python train.py --n_layer=17 --d_model=192 --n_head=6 --n_kv_head=2 --head_dim=32 --d_mlp=256 --vocab_size=2048 --activation="swiglu" --norm="rmsnorm" --norm_place="pre" --norm_eps=1e-05 --positions="rope" --rope_base=100000.0 --rope_fraction=1.0 --qk_norm=false --attn_scale=0.177 --bias="none" --tie_embeddings=false --parallel_block=false --init="normal" --init_std_qkv=0.015 --init_std_o=0.0 --init_std_up=0.015 --init_std_down=0.0 --optimizer="soap_variant" --lr=0.00542 --lr_mult_qkv=0.7 --beta1=0.95 --beta2=0.99 --lr_head=0.00809 --warmup_steps=200 --schedule="wsd" --decay_fraction=0.747 --decay_shape="linear" --final_lr_fraction=0.0 --batch_tokens=[32768, 65536, 131072] --seq_len=768 --doc_mask=true --train_tokens=241900000 --steps=3707 --dataset="wikipedia_en"
Each number is 128 + 32 x the weight over its row's rms, rounded and kept within 0 to 255. Layers, rows and columns count from 0. Numbers have three digits each. The size before them is the row's rms in percent of the matrix's.

# layer 12 MLP gate, 256x192, rms 0.246, rows 172-243, columns 0-63
095:126151121122157121122129113127120084147124156174138084123108086080130105081150115059176119124098160165101135136156155078112149083134172099117106137122135136134077159107191138154133177108083078
105:074151090129108144072129114090113091113102115126161146178140078168071091147092109125100104123120131197117095094132084151135141081155157125118087114150146203101209087095127115133185138090158111
095:135160141150108157062085119087164117087158134169070110145128107102116162158170119086110121122135127130142142148170118069153146141184133144065106210155126132136123060111117087099182157112168052
103:125090145102180152113126164176179119127129135208100177094142107098129101111116129100121156120115120128128114072113104096136117127128213137120162152152076162148091139128090119098151090059121158
103:110184114116200104180134162116048126120200092142125162156175186116115132115120109158047185174188079117059132169139125101147188098065108125186149140149131149091132121132145110147101147090132102
097:159079174140165091100174091104141200185157109099096131159110197112168133154163097176069167127101071138132149125198170150140138136126123142083177186116095155083181159158155114162085101129142142
101:101093098154149157127099175166178122160095119127195063109167148074112060092111163134114096166179160128124119172181139146160179148161105070160186150113088104171123155164160143082106059118144137
102:084167137175184118141077127134151169097167128147104127150177163175134122166131112182132121122114143166125126119095145082159158088187182140147150116054139194107081108196075134169117125097181128
098:166142154170147162208086059096167146125162117138147119082146145177095125116125115121068148084148120142109101056167170097137123148057135108120143095129103129182095108131101130091121090179136114
101:155147130104110148104163155118120169076185094140102210133165152138140088141108104175166148063153086171090132112118121100153080172066077184105102159093139134146081107082132173104080116080139079
105:146129109140124108131155070114209129109160092161136114162083079105136127127159089160136171129169120124117113085145121149120153110130164099103088129082100166095168148162101141180075185166127113
099:127102085111115060134071154117133124092143105163121122139124126131137058170194157102130100203130169112092091077112111119119118127093116088156166139109113146126129182132103161143098135162117099
097:111106207201161106162072050094131132153136131107087089093134154100107094160092116126128144125119116179064166069109099163102180153198079151035106112133124081135105147134133107091155124144118083
103:172127097164156122113089129163104153142082130152171133112135143101136117150140166123088164157127184160098122098118132182157126137062154089150160138103120110142118149117065160134157149111169162
102:186140125078172097110142125142114101091186097120170118152117082158155130081134182138142138169174156180170154093125109148111136086131076085084122127149094110155142131126164203166115205125109124
095:141116172096145099119125182159130159116189070100139170156130164163096125130145165135097069157155092157099077142161131133124172149058183126098094149153065125126072109107157158067100136094094115
098:125160131114079143156112177173112149058185144204088122044102141073074147122140172145110106126138158113073041120138184145166129150111156084144097114111106138126155114139150100131115156117149120
102:157137114156170129079177124109107098116150118145131127121149130178123101151142122171155108153149152095160154132125041140185091183077137135160139118125091114150125119152127124165116151105171179
103:122186134072182163188141129128108153149140112165126104124135160125045133078191136095140123123156084100157083096118149157136146192119112064141117101141120112100150167178149066101122100120150091
099:075114072112155132065149134156090143092162165167105143098084169148096152206182125127135065123131126095148127102160149069158134084099103127165044174076128125142173069126101136129105142116101179
093:059089144130087116149091077128080179163076130112151106142094099064132055181099144086098163074179178113139109119093091143133172071141104118105154117127129150130181089081141136125113141105135123
093:045107133095084093104115099113100164138166125168087080141113145144221082081139141129137104136112176118112096095158090098127056107101151148082151148137151139130141140148122136158134169173147141
101:115088126166129185139071043168155163109103118114061145148169090161147077149118126162118193126070096150074125159133121145163127120052139103175169158099125136143072176121086103070081136149065130
103:135151152135107134136168129104145131185168060084204157138138052162101101142136130138079152168113195150213132086159129106112157131112137129101220158155161096139116150136077144142129112107153161
100:102142076108191101114124126130137171109114166135136121144106136108063159140140076135138147113112074107125143119141153082193126088120153131097103131160050157117148136103163155139139152131111095
102:165128056098171114155119130134161095073100166094098145155167079139144110108118148081142070091133199138175094165157164094149093194198073143127121114178144123123122124150122149167183090133143121
109:061128097116161181134119100119142164102133116128056109137114116123113116130123079127126128132062125123130126129214155123119124069104165138067233134119109140151144145191069070155126086144219097
090:107181131105133109154188110084129107073130133155121114101116108164159169116156083095199114112136153091124170146113171131105166151181085152111178085100097163109067141094148112194136150077159126
111:105163087120050127077071103139142102115165162145127162131127125116134104162181113156149149146110190115066146171082093137121085160087175180104096098125139093120126131130141122146136147138130214
102:093178131114118131078160070129180093129152099183208106151118101175109184104121120208111126126095151151105152133147142118150169146140124150137118090125167159112139159065148141144108095127171138
103:135124155109092108100078099158150126133111130207109148163161121119227113229134144101136166133103098119173176183161101103139145080064090127162116156118160125150168080134085110163168138114096122
099:169072096157139165137141149148112107126144169079117112163114069151129148128120085136104083123103173132129120136101096135099126177174122083092150141165086124185172054139145135133201134120112085
110:150095132110129088128093118128152139149153198198157092088131157098114173174151169089136095124126156148063153169118070096145123068104168115110145089125111165074168161111126051159063149144117141
100:124153098172129144105165162147118209145097130109156166157137205070115080142096121152182116113091168099128106118135108158182101137116141101174152157080143171149122144139176081152080107182143128
097:188073058108165127118087113123088127108123140158152087157176118148203104091137191130076150137179082083063145152127168163158123174138082113163162137099151141134126115141054093098122107082095149
096:173155160182117151159127102128166103083160077148174147120103143108116137139151071131120126132146093161110123203177082136082101056123108144059147057141120081199162092170123116143148039080164110
104:108181101083127185066171103186093128108149108112120085141141170141118110138216083098140119085091129144107084087163129090115123123088177113078143084194145145142122060135146115103147044129114128
107:162113116127092206135073109135150098120191102131159150106117139136135144128127175145149097144134163151133155162131087132131166095168125102093183119088129059078137126163089179081114118153066148
107:110091116167118158108138207128166140146179096121149099145121116130181087140111171115149076158104105162102138112133091120065070109156132097118106103079166111126094118142167198095141149104168134
098:069206106091173150134111125191091116124140153094117101100152097151075106118092121090129126116138163118110101106170176104109173124168112146076119111117175163082146121160081136154054128100078129
094:092165119173157163102103163105092135183169160135069122148174056163101102125123052151079162136094122067118065094101161140138119093168120163169150143103139107184099154143116129139140141144154088
103:177146173120124140065081084086073168147079141092102166117036116077097134135091083177127175156173100094112119170140179125168063117143074125149141153155180156096125076185092134146106106158150160
107:100172150077147136063126175140148179132085132091164160170123142185111132170107201121136075154165138114129131140136122172198146168121137101119105089137120107166147191039112151082106168127125101
105:150112158112104176116133153102115149095119159163142141104146095164129124156155156133115133149150142141149089096089080124156098107102185110099155088121134136090151103134144086133111124096157153
101:146092106164102139136180146156118115186116152148154165130112090070142191120077183179154138112143164142137051177139118116142091116082139190115122105122122182161104176139102099119063101137189132
099:136202153128097110121140066189120120103096142126150146138121116092128153145212121151094100157188098126164093176187162144175119129110162128106169140121121141172105125110137136079146140104167072
108:176221121122078159093101161114187134194146117213109170125135125134113120086190112132135116143179126142218107127142109160155070169093151128139116140163153146175197149099102114153063160112072133
094:156162122127144146141146146102184150115096065141125140136133137054169143115149183092083124171144147079146101069139163169149096125138106084144108176180146118134107092105104110137175135108118145
105:096128178170064136115108099107142113166112168118117139168161091127170094131122149101112151106153148136111095083094103156112094125105154195096110050076183101152124139113119094173071124215118093
101:124089093180122111119112108149099178081205104081140108157113086110160194070182065066111106131183128122153104137063129078105120097116105086077074183137102182180117108141160121174146108114124109
101:148112144126091169141071101124158158130145142129180192096171063118135137086133115101109144163137125095119135130137131148094219126071107145120173203113119120132133158156169167090115142159148111
099:115174119139175128111149160082122150118131130119121154132156135083111042123093084123072203116098153158105076146174166027138150130246141059088125150160089159125123157146137139113127144090105108
101:132121119141074109158112130149138151144091062130142132148162149053161154131104174135147092158172207125094100138113113170128124114100161143121095142136134108143151092126125119154118132148129178
101:114129105134196110113126191160143048173116143164099060093187049189133079183123113103197121128077107150126104150114152130136136131132157143106133117045140105132115147070112143150182092126165136
093:149139176123156188160099102084150070125137053133119101130129034179079162089099069146138096109199130087114100110127115127085109113102097139075151118112156166099138131110122188149086111111113124
103:128116118138153119168116123112099115175117146140139175183149083098126165192147165124113157137111112021094156142166146113154079080115118164112171188163156128186094204102119101135094136117163156
100:075185126088134130141165157078148070147124117072145107162137146159144121114137092096185158206132135101114138126113128113170120154081112149150192094105148052148121123137122116037126100138129112
101:108134098157113151108072116104133150085080148084124126199192132095111085158205067161119132171105095109166127104166054169138079104156175091101117112127122123100091156160175094138119135101114105
098:120074115096140171110157118123116130137096011155147132184121117080114124102102166120094167110076218193102082120104146113100156161097167093146199176124149127128114154136099129130099146129158179
105:142198133157128130139104170188101095131109123103130132097189126153178106099104126162064169100128165149179105173164138144065131156128089124096158133090166133116138100134168115057072105156064097
093:211138112060166115155093146053130143102132124152153152172133100138137128129220070151128133170134097150165149129141148142148129127102106134155122131094141129117124161140127134145065084105083166
111:177184076105138086143117122176113097133136134135106108148133073091125093196116146113135129148126159150151086092108123151121081111115108075152156122149137128161136084113182049136199087145194113
099:139080141178143155104118110120131139143120149129121178139182101120128137123115104131093118168160127133081171119122132079053115143075085123063148197147129083123084141091144120111111133104090116
104:118129144110113061079116072132154126132141114116157190121128096171089134104128163178127057146141146158123075096180161140129172163141132087077111135107165118118100123129122085085117106082188144
103:160110136166112139114090138150109083169134129121171124086162104042058154111117080123143124142136129095128139108082158113140108103120124051134184140085124125132092169147123146136175112149124142
101:086070098131089120095077130148122125173122144171160123082171072139100061107150102150133170132189101172135162170104087135109095072065156119135190152087169111180063147091150188116134126094127112
108:165142121104137135144140084134189119168188093173095151171101086106125132093121145194135118187151109179158133090151082082145158082138197121190140059135109136102152122110076161094109127162098041
102:119119092159166094192149139104096134133119128112181139090122120147110135134174081150105084189161137184111090111140121072180120109075139038176155087092118103127113120119136111142137167125105121
101:123159120121064099169127151123114116152109152179196134116156116090139067133150150107096120098157130133196129135150096111124054099099097052141118148147059096128126069130050137133094153127179132
108:103088096147119101189103130136078086093158149188122159127123143115169117136113148134146137138081134187100146167145116102167143144103137118101163091136177122179173081079174098110168120163175114
100:143126110101120103168135143183031058155143105085092132064165116189146199135121105071160106149099165169134153085135129126175160105092132165099136146131093112136126090180106109174097128169085127
099:126120089177124060094090101134109038055117114142125166101191102164176155082143046124163107129124103163140107112090184122147115152122104161151075101070158173112134109157112147125104156160130165
# layer 12 MLP up, 256x192, rms 0.258, rows 172-242, columns 0-63
101:123129096149099118076142126135202054150097176168151159154163157152080160035102136146132118076105089096107141101163141111110123151171114138176100111114102130120136101103105173150119100164072154
109:141153087141186081058164115127223187107137237077146127147091156144093125121115127027194139143140090089170134090082149134169084115096192122092094133128146137111180108083144145124154116137111115
092:168092103166149178126114113049150125092084147153091121083102121119114138084094129099157103153120086167124170146158126039179153098129101106113165159113114167114129100139127091156112124129087095
098:106087134159168102081117083111141082139114110157124092195078121136203132110106122106132071146149162148116180146157125127099098153084111126189131151079177096126232112109131142114076189134126109
104:153115173113113162103128114147106078116098092196207181093139145116097188110122090106098146164139133115125185132129150144103198146151116067169109133095115092100102130128066182064160128154085136
099:081146092152115176065077155127115127103063116066134132070097136106133098145120130155166133164111208159132132160095122128132167144107172188120092102087106154102140068130104112109111144096191124
101:095156127155135163148131139109108112206068112130103139096151134127147098105145148063081154134088125119149109130120153121095125118135108070145174145152120104100139145173149144124129117102174164
103:144120074106160079115148160103163137133098131121132086130118141140159181080086128112119161111175075098102145106131132129107123109178125128118097132205091081139149135103189086092106116181142063
106:146105082115167143084105116101172150122085156119085139151149132119178143105125110109188153201099092157118170170056122113135150078159162163130178145152167193100132164104062122088126170067122134
103:115095158182178151130152119083116129138109121128152086145131159118140126100080126124097143097137116093112104117079130089101088172069111109208132172121153104156176122164143122135164122146144121
102:143115064083106130114134137144119120127105067086091120171165074155175108061163229110102123124152159169081167055082071112144087139124105084105114096166207112138092084141112118109182142105164101
099:123145144131147075138159072071148120117144129140073120127131128137111124168103155077121137116153141104125180124154149181089101111065122138119164107107109183097166131178093122166178155154169140
103:142109137147160127113083108149121120180133123052126110088109195102146056111156110142129170151135123103175077148101156086042158116090129060122126101143090159187112107100125134108109151132089147
098:121177139200171142109141128112088130136088140166177157111113161145097135083144147104132148115131149141109090151080162127098166070122117173111135113135108141101057190125120119114165127128189171
096:159178114185143135165102107058101096137100191105137175134119090144087137146099138119131141069075139145101139127167136141154129056151121150093103109205152112126064063051111160168140187147133146
095:113130073110142141111116109133095128156132134061133136087068099087159162187093143116127162075111157143119099096146117128114154131126159101069096137099108135150151135165149053073097081197153060
096:141148079198130107080118117130093078180151070083082108166140133077152115115122080123115114096102106177147112160144144172124162134135098095128125134127125149164108133102117086190105142129134070
099:122200120116151132135132054120087069162114139133164081146092137147141152127090175152210105145136079097110171103140104122167102119123163152097125143095171090123142137115090181126157154139161151
096:069134178125108098141188093118136129112108147162164152096180156077141113087137087126146133112093134127080113130153059106162121154135152123127157121135139170136105167144151145157066076108080169
100:105092114073119102125072144142124099100113139120140130105124119135139136082129131050128121129184112124153132105128137148117057101111113127106183121141105157141129091076081114204117138137088144
095:107156096078130116140122089088118140099145134126130118150226077149157146088118126161162117115148123120155109134149072188124125122134093102074124137149087110119148100137120116111191165102106121
102:125104130093149155179102134078181055198104091101159128110115112120083176124188134142159156106105076102124090124118109121081173113149181140126181122079153161108101114126140104101125176122143117
099:105110134174154107123146115060097142180152064123121115203107057135151141117118125153147093098150136121130162160119156212177203113118079154088125170106098110160139161131097083132161083115130104
099:172123114159133086123118156119118124107135124173132146180124112131136137114096153102148095139082108128187152167118113150109103130067146100127156109167110145121188099136170079109187112104145176
109:154134062094157089170090111143118153086121159045137155139133113095131120110147141136139125092073120145106169159062181083142089127174170191119093117176069132118129164113169150131112166201118149
101:119115137146107085123096120137161126138131145175105033130120093124178170105154116090129092111099073154111114172143141136141117101121161148131139117167167183139155152173159145148144130109199148
106:104125160077121128134138125132114139132127152132151093111168102096124088144080125140081141107185173082152129124085088130087169154198098124143084182124174109082153079085101155157066147110138128
098:109164053076130141168196070136139070130169125071102199090133070116143183105181113102154081116155181110170137117102117153110135159119090106166159113114070130137095127100130088134117081154111110
100:125093132149127117140113197111037135115135117162150132107062141147124100149095133193118147181077158110120113148144148145116130118108147137043085125166130135165125140108126130099083105102157195
100:067174098152070148096132082126116117105118152148134056097089087145103098127157144057090181118180121138120105155099146153143121098061210108187141146152128178107215145092141066121141097085143121
096:149170155080099138061118177103129140046114053109178134120151119069096134149145089160115111116167115125115172092092123103169199139108155106114186133145132101080158102107137083164101167150120195
100:094104109136111108089150194129147154123116131172138152096146134107126093162178074169178115169129107129145083163101131183189133155151186101151118150110149113162093094126114154083073117087133102
108:113125103062102113114092158170150168134101077093128124109121099129169065111102104143125142127129084099185060122157141095122122131182097060199133106070158157155132156147138130122149133165118103
102:201118132130149142117143123107134146139106150099096122108162138124161068141163088098134092102140113073146091128130103153067139157166134159122120168148112233111123141181176095116137184091088070
093:136204152126143149164113145150106151136126131150142181122099159097127116202146091120153150136142091140121166066132025180057126190144155150161154114122124185157109106126157076145146068147150126
100:089139146131143103139083081101084122121161148100132156186093197135144130077146149107147118134129079172162130150144132186171169148111130121097139136129188137077154150123104132127136167168096129
109:109182085173152142147155145158172158190145166121180160136148163143113145126194157119157065164154085098112112130175094126099183194152135112171103112060177087089118086080151149127125120069165132
103:109112086175105105189115146085090119157109087126145120151101104014164119135123117158136100131149071168140065145122106091109186141153128140121038182192126086078110072109107063176157125112097187
103:158163160098123134130185171101164177126151114087099175143098161072076127122135123118157143080112116083139159130150120145170120101119151091111102155114144156146110167192085126166183069092168149
100:151161179140131154138089126147093123094087163163117117080173102149110075116147200099149138159106133147151107136185121111100064084151060101085163168141139118086124150096151163103161117112053117
094:065123098102125145160048169149168067113091115126157073133054142168132139193140111107168114131124132103157137126103152135119105130143146131126148102150226106150110125166120114148129109118120070
103:113102134147138086106139159142121091166107148123128110202187069183106141195157113086142138141138094077180120076177102179151100125143098126160177154114166130048117138098132187152084135127087105
102:143103134108179100105097162135194174086155057139190169119097124140123118083105165136093106117134191110178152126149125120094116136133114196126109078071113090233129139145136102147149134111144117
105:121170115115115149099100160118122141100157158114161152120072154202140146138100151148116145079140129123121099115078105182117127104102121120142120150172091182130069060083119153159176113101125132
097:136124142114154128143151088112098058162095133126112106080145097101150113088137190197148167121187100123128111141176101117076167090096115173201136111102129153147173135178135090110089154130118151
098:146147185117127101148086074085117129213114052122136106141117097140126109085152110148143119196145104126183133209158124105145159184140163139116112147170119133159133069144115099129129124136123081
106:079208127189123177141198116053065161109144156093108138190122054120159136126099106169122108123166113138105130096125121136079187126139122111108096209167148047121101179089117123158133087147169146
102:065129112112135180175103143174109081071158096105168069139110140145046093124131110186152156112107129115111091167131170115139092134132179133133113155061146100161115144156114162126115153163163116
100:146166147161107132102158143163164147124144147130139124095128112116137135098113142145116127126153143113122102125068181093110125065142135143127109134130153106117106160198114166107103149121131145
104:101108110187178099095150121134178117167091167114114087156185131107084156112165106151077131128121086092126163172111136119128102142092120178131122077110143120167150169190151137070114176175128163
103:127132097097110154122165118120131160100148122196119072148147122058127139100098089103077112144105115144128151109084105087083111079117143131143104108135113117103182103113122103134089123148137118
102:124133133138125176133130120063120140122126133074146112097140120136123068105050151147121131122161138064094141104098089168092166154134173123131145138155108079089160184152141081123149069137103072
100:098145139140083122110120120110106154133134152082119112107145171083100154135123112157124117048162127106143128133080119130151108123164174117181108119093093150141136141168133092136146052129102168
099:146168105096177165116174118160181058063101144142123035125157134146111142154157153124122129106062165128142118136116145164165094094116179153087039097123170126119134163087153049134207083077178141
095:097141144125186104094157121055088103161114093106124131127157158080166062145114128150141090108112144101068164101092208115193056106075120162174120162120086104179131111122144096117144193098188144
103:148109124147110127064115111134121104109111132088185196139138107112097161105074139135135200123137116080059107113163129162094116138172186087147145115134127115169184170101141096114122135098099168
107:113185113095096171081128136141199135143188105105145125111157163153126103119104154181115144109092150128178092152089148160107151172040143174107111119140164122138130168133206135122158133142107154
100:138097112162128138076095195125090104094104098090090117198127114160190145125125207133146111163136143135149176096169143106162145159114095153137122164128119103125108083140148098118141120071143115
101:181096088130162146138197117156146197109128155149128171134119106087062145107146091115195111155132115066139123177159109085140159054099113150119107133124190117118129138126125154151107149112132122
099:141098079154150194156124112091083153145134178165143110157131204161140156124163101136083143131106084185121062143114202108133135087135155121098143102132129154159106101125133133170127121113111074
101:138152153097093118146117046127118150140147175126108188078162108114086087097149120116196142068156115170149144138140112146112188072112137121146113152157179074154116127115114116158160169091137113
101:128123125109120057122131119111142136088103180167164137137109152119198117180153097156117097171097143082092111089110165094098128161101184181148089165115121152147117122152162153083202107122084103
100:108137103121112150086120152090120124133167138107197143112158157109135180093129133161095183168109136185090141170133118151133155135094140129059126150103147096085142133108083130102113181145104141
101:132172103121149044103136135109142110089150077074191139116139128153085103154112118144202122201150145146083129158161156153156165140145141082192128091079147151139132139157113180063092113106111132
104:109067135180170120101094138154078155166152113078124168078163075096140112192157078157178104166100146059103154123094113068095069094153163101128135161094144178119124171127149098123132128132146128
100:157158117157163164075151202176085093135087134161150162138183144141117075142164100108179116085147154053161132223121157159111108081072100127134117134125084174111190138154148174166167133123121103
104:121112147097185077088168148151108094171096105147135151167156145086147093090139124120161158149121107137110149179113115088103200105121169154131139128114115163139112153119181092106092164136082064
096:103125118127139133157170103098116184137117100036195097114114118119159139119117129085062132124128148087133192087183137137112162151110123121112144062147105159168120182169124130126093132085139172
099:105155156140083144118094129098127134158157074122166120116147123181114111082137142107119101099125136122109108131106128182132104100168128083105124133200121106139173057120165144176169192165127100
101:142127144064134126141118164129097156166147148166141069178165137141090125038170160160141125132119150189126169117156128135046156088112141122136177122122138105150101191134158117145159148167133142
095:151121128133128142138184130141140114215072173111097144062148106185146151150143146122113108133144048068164203081191151088106103065139083087174170125158086079121148129171150127154140143132112181
# layer 12 MLP down (transposed), 256x192, rms 0.25, rows 172-242, columns 0-63
098:130122089159104122085141142146162099114128151080170090181147091086066123080109145184068193131124104148183129166076128178155104124080155102139124120117134136151123169184167129107121121068127184
104:084103149122106113131168147096133117047150129131068130108129153157064114086097100153098087162132075156077118049171106129149088142089070108095125088113136209129150206113117205167145115170100178
095:101175122105079127043127129126113130085098114143166134143116081112116115159150180154121143114150147113136089094148168095154106120115074160135130113154122150120114167107101175162177150166203160
098:122159158131073110186088071172082125135151060050171171167097114152157151145069173113099094126139143145156137099117134068126168089142153099105160097135145114083143095122150132150130139171117086
103:191160102158078120079103048105195138060151130086120136120117150211136045105127128127105125150147128064044193096140109141126100153123188143165078124169123113137120108115138155115049207152105156
102:154131123097151112088103101162075099174139130126128131048093129142145128102115223163100108091144132116143162076141131133106174148157174127193059164111065115129144059051156186167080156097111106
102:142125127140163160153113123127185132111122143166095112145096119123071118102132138172154150153120164175136171181169152164103151140115155131079117205142118194131089152111125114056070109157054140
102:145149163141152054134101117157170110178124131139241125108151125114092075053131116081118078185160101096150154166093119166179088123122099132115156160133139076177144089156120181149171098129171123
106:164199112196159150132141143102115090094143138063138146102165150158180142153130124165101196125089130134166104147099145114055115148162098081095086173105165080159135158093089136189106056156103137
106:089103129105112168118090055215136108183099111116161106146115150131112132171110116128169136124150173173140133179112102138197129133121098150072159131150128031102136140148133159121151142109130099
102:138119064142167136151181157098229154100191140082143152154080128216080134141211147123103090194169051104103121090144131131154134143130107147111137122128085117042113099142176127155176083104101128
106:180147094153164172169101150114144176179136109068119118071060196164123112099079096151204130089081136108107151077110114128147097134080144119100093102083131100142082134163125187125175094100168086
099:114159127099155111158128103121115101093136112158104120129117116091125079171100138123073112113092100186133143076108115094121163120190053142114098117174095117093151135090106201121215085090123136
104:085165133125119131153121147122113105186099125156125129044065095171116161119142137113101163174148149114132125120043128123116157155172113126127146124144102165148214092147123038134174129134162195
099:098150082170122105110132113096119113114087170166129081095139142082201130149170069088136151138138121108154132049119149091139112084126095074144115187110147135132144143153187127140104174083082131
099:114093183136129108096111127134104106073136161194101144091127152092121173117085133108172136137103075148127127148147068157127098116118106161089127067106141154131165141076114115060166099103142081
098:111147130101093090116156143142118094160152057133137146088152139139115088148132120091180083163172088154117071125132135079133145188141119198166138124114100146116137112138129171142107099149109120
096:136152163067186134148092101112162152161126126205189152139090122186145137124127167171108126088142188097190113139131129136182170161109084146084097102105114092125124128080090222164107100157096107
102:171106109185067135169165146126130114142145117128183128115163110145121120164119148134085138171145107143147136137100143131132127128122087154125092176127135084144187080077152172222154156078171141
100:118126144177153164145131195183132121123175186146119067170097144124126131085126140058112123103104153108113143124118103134126077065087126124116082077129166142126171137129117147096120166131080118
093:140117132137141144215044050112147129124084121114154193135103108176070169101132169131133136119147180116099145148066141141065118103121167120084102053128168144133049141135127137104137110173111113
107:103088107118133101130124066124087168061145171100099135123126119147160116138121121200180142113131116122104129097184127098176175095128110174089111115080176103107141126098058201162111164164108090
095:103183087104167097158155132126138199114160133123115178102131099131125077135159107137185092078105061080151168114149121131117103124069103087131098166142104113081118135121123239103172166168162122
097:140097164132170097121104059165120168160176117108080159155120136057142150136117073091161091146172106137147079110158087152130096137114124042141143114131153177162189132155117196120149051151147098
103:124107101139139150132121063192108075086129136118127118109164100082165151140118149114137117101125074117070150123176157091074135131107148193142096108132105099127050147124136170152139160140166142
103:115086122054111114062115164096084136127144115115191140205096119105074121127121114139143138146142127108131109112131138112167120172171133115064135164133154169149148151117081031120144205081159129
104:145122137108124070119071160144086116177037174187173146110161090165169194066164132120098106124135151146145152167141154145177144097111156073141107114162141128054111127114162175091163141168126100
091:100225091184151158170140093123161077119097120148140125144184129129083183097168150079155127104149092121147101160128146195038118119100148102117136089079115179133107127125125121102160102113133134
089:088109107113127094098140109130174121132127157064109123153142135113127137102136133134131110129133121109134146129113169160091139124139178149137146190145134160138106110097160255161156136115107073
099:149155177120141158116126195121092117117127134148167175163118142126213149103150111155120126104109115185109126133123132163098109118106057139098141111084117127159104101106188229109060093120136086
098:102096107175105059109141113124132143152113081157125156123149121067178164116157147131189187144098127120142144135123098136157136184095073086146154179201195113138126155184134144141115093120135123
097:105061152128084138139078091191116145190075145125110121124087129139118066147143102121106154059121143083118163165137151135069118095090146192125147099107084120106159090115142155095131087143163116
105:116105140137184133059082161109109164198084072166120109140163126092097127087096095121107101129070134113105108180135131173120141164190139161146112149115159101130120125157117196083160115125097136
104:162176142129139142142111082101152106122127108135084071135153078127151160160142138118107105154071135149158056063169140088174154143187196101125157139102156064155170071087120142125109063163118132
096:113101087188143078144152082099132143128126130123076121111065054129119152092080116156119095074060169127158074122088151087123129134097071082072127081149151119093182112137114126135094133120137119
102:035108122142054073141125082139061134071107118164078157139114077047133083116115117184139155082162109088141186125129159105115158119112153170120125172157089192193131102087084132128138145171101130
105:085193107139126158089067148081120113112160116123165152122124092159098121137099159082118165175103116163122134168111134181145067149156092211141142169182152161121150084145066200130164134105173140
103:116113136161108123107137062155124114112152136093166135102127171184145123114111082098123140119147142071103137174094128177164124121103141143123086116114078104139109124129148203123078168154123095
097:087070147114163105067148145156081087090105100134104197158098151161139147083152114124097126162106093121100076118165057123145105150174159166110157110113166094139073166172156097173117174117116136
103:148147215066112168141142121078142135148070186163135182105145147143085166121127134130159128126134165131159118097129046103115134111170143167124156154164113130079079147124129194218166145130105111
096:130069147105144129105115150089083161151070092136064072103179125125094130077148171096152129146107155068119075050166117128150160139103069162121102109115085145143142117111119160076143137151145132
101:148110110207123054159192114081122104128143097086180111151188153127128154167180158161125115172122068130115148180122126126049158141110043140122145097123124098158108165094144023143121085147089161
100:094146150132136141099163117069115107115094054134096138120092092163126184117117153081118110122085144116081106120151092156103102083100081078156146077161119109118175182100118000103124124150165134
100:120155126080129089159144118048153092083139147173097110128159130124174117186093140143122144105182167127137096153098136173154124119071120070143188083127125168194170144126125012096125185111167135
095:046132209153186148146105101141099131216067064117130176150155162148181079092153132164101071156125143093099097132069133155129113068116179139158116199128137188095167128146171174160135076125153130
099:094156135140127085104127156133147110141124149131167057109134080180093151184103126183169159153112133171119083127150143083126114101126125133150115206108095124101178134166131133179162095125098107
104:122159081195116134145126127130087131140128087101137128083103176055120143153083140127112219066129110140117152124111138169123128122068111114109167138133122138144076122141144178162119132116112153
106:126085125108137099126119120119132102131204148124133159147095186127094107135116107120111095147126146103130118120197172155119189159108115129107059131139137169083111151117147109145166183127073074
103:082172125148089137081147170093180112166118105125097112171198191127166131140088168164133144098115119183163086108085090145180157168123098128128069155136099186120141174134087062127098154106118130
106:102114178112158087054158118136129144157110130135084160149117129137123108160094124136106186098100153079121142164149146167108071122171130234140175081147175159183099143139079207125115154123125135
102:116081073158114134220111156147142121135104144103134171150062107158166167083158125087114151120181122138126112136130124108111159143181152157154148137116118115149147178129173126109135089119143135
102:141166065114164130141124161114100112072089166077142059138131124155094097110153146186107121177161173138125158113094087090118157171174119181122126168122163130164090162174099135155068111065114160
100:098113079149103081159085167116166138175099077135113124130146142192078111087128110125126193088110133172116147084105149182098077109157099153128105151154157090063170098166114099131138139110174173
100:114126109173082163129091139117129217049122145095150100075129150049164120103120120142203092125139165178088157107135135148099166092190129158165103117168122086086115149169133043056166156082129183
094:084113182089092177152129141155072072114106093102127132143166147122105211104166094178158125083154137089101095093126074121127130172079079098106140058067165146096144161115132096167121113144120155
107:154156116115112169097114161146153108105135108100106154204140157102124146115160169113158105080184115107168159131162172080238113152138163151104147138062074129184050163096178103164150157141080120
105:136070117151142079110150126153170116187161134076112127126144117155155138117111160106153109161148148135149122105151125109123108126064136087137052068156162136033091140123097085123127115126118072
103:140120145114088115131118074129142154176127154081075044191133122147127155116117130157089156119063136108080100107124106142109162143091177129100170091071140153140086165115109068110131153128123139
104:082136160218113108112105123120181079154105157081159182171174099101164125176141147173159130102130137142111180112159116097120100134152090154178149129129132068127073142117149124135150116152139084
098:109100152090101133112094132161150155136100151113099191140143137126089161070124097147174148112123198167083115105108131119090131134122108161102161187107114086095112159121177105108123138153168149
098:127136114134164101127138162050119079154131136164122136093119157122087084154184130179073129145062076108101119061153149111117123182143096127118112111118184088140154101102114176117152131138071153
103:095127169084177179116081137174155130096054142125150127088115100131120117149125107117187197119122151176128168088122102136126083054154161101121189182109086148144099164139128066146164135217168145
097:192108096121149102118176132101159120100206149057022089147147111114111139117090133134108143159174145147147074123154039115157166109088138125120097153147104206091097134115127173163100191169136145
099:146117122118074103139158098112070148217088096162137059120125115099056134201085111152155088160139138127079061082143059163128137155113093114142115086118156139114137136140143191150137177134177199
100:153124145142102162132131166117114143154162102136132148137064132175108118148066104109102130158131113129167149135102172120128081114098163086091112118106155075095121108133122189198134131187081157
101:099100135121141121094161140159131124082132119078169127116146160134119152105126111180096130141087129139110059085075164160151098225123151171090113133132064185141168150098119217099124123098107126
101:158086154130080159121170113162165142123102143139115098114117118103147090121183080145107160089064119172165142130105148084097104093086141146156183124188094118117083105126129148096134089151110141
099:093143119173086176106149142148113094139093145074165117157134078105142113101086105115143131058177153118137118125190140054085192078145218117137092082124192097164142144132129166104145107132075190
101:080062098102044156083147143108189155124157152152153130116116127093090140149105165112151155114137144070185120133117162124111054123148072177150136132113164106182155099168124116131142175094153114
103:075169139132104108126162180097110155149150140098110113103155118127110099171171102155148118147140113132140159191134103088114157119114189106109093151139071127129124116063082000157103155138074161
096:164107162075139173112165177127167144126071112143142142062123141143155109127155162095130146109151091113065102090100097074179068136113142167141161128143064122162069072139143105120121158127137098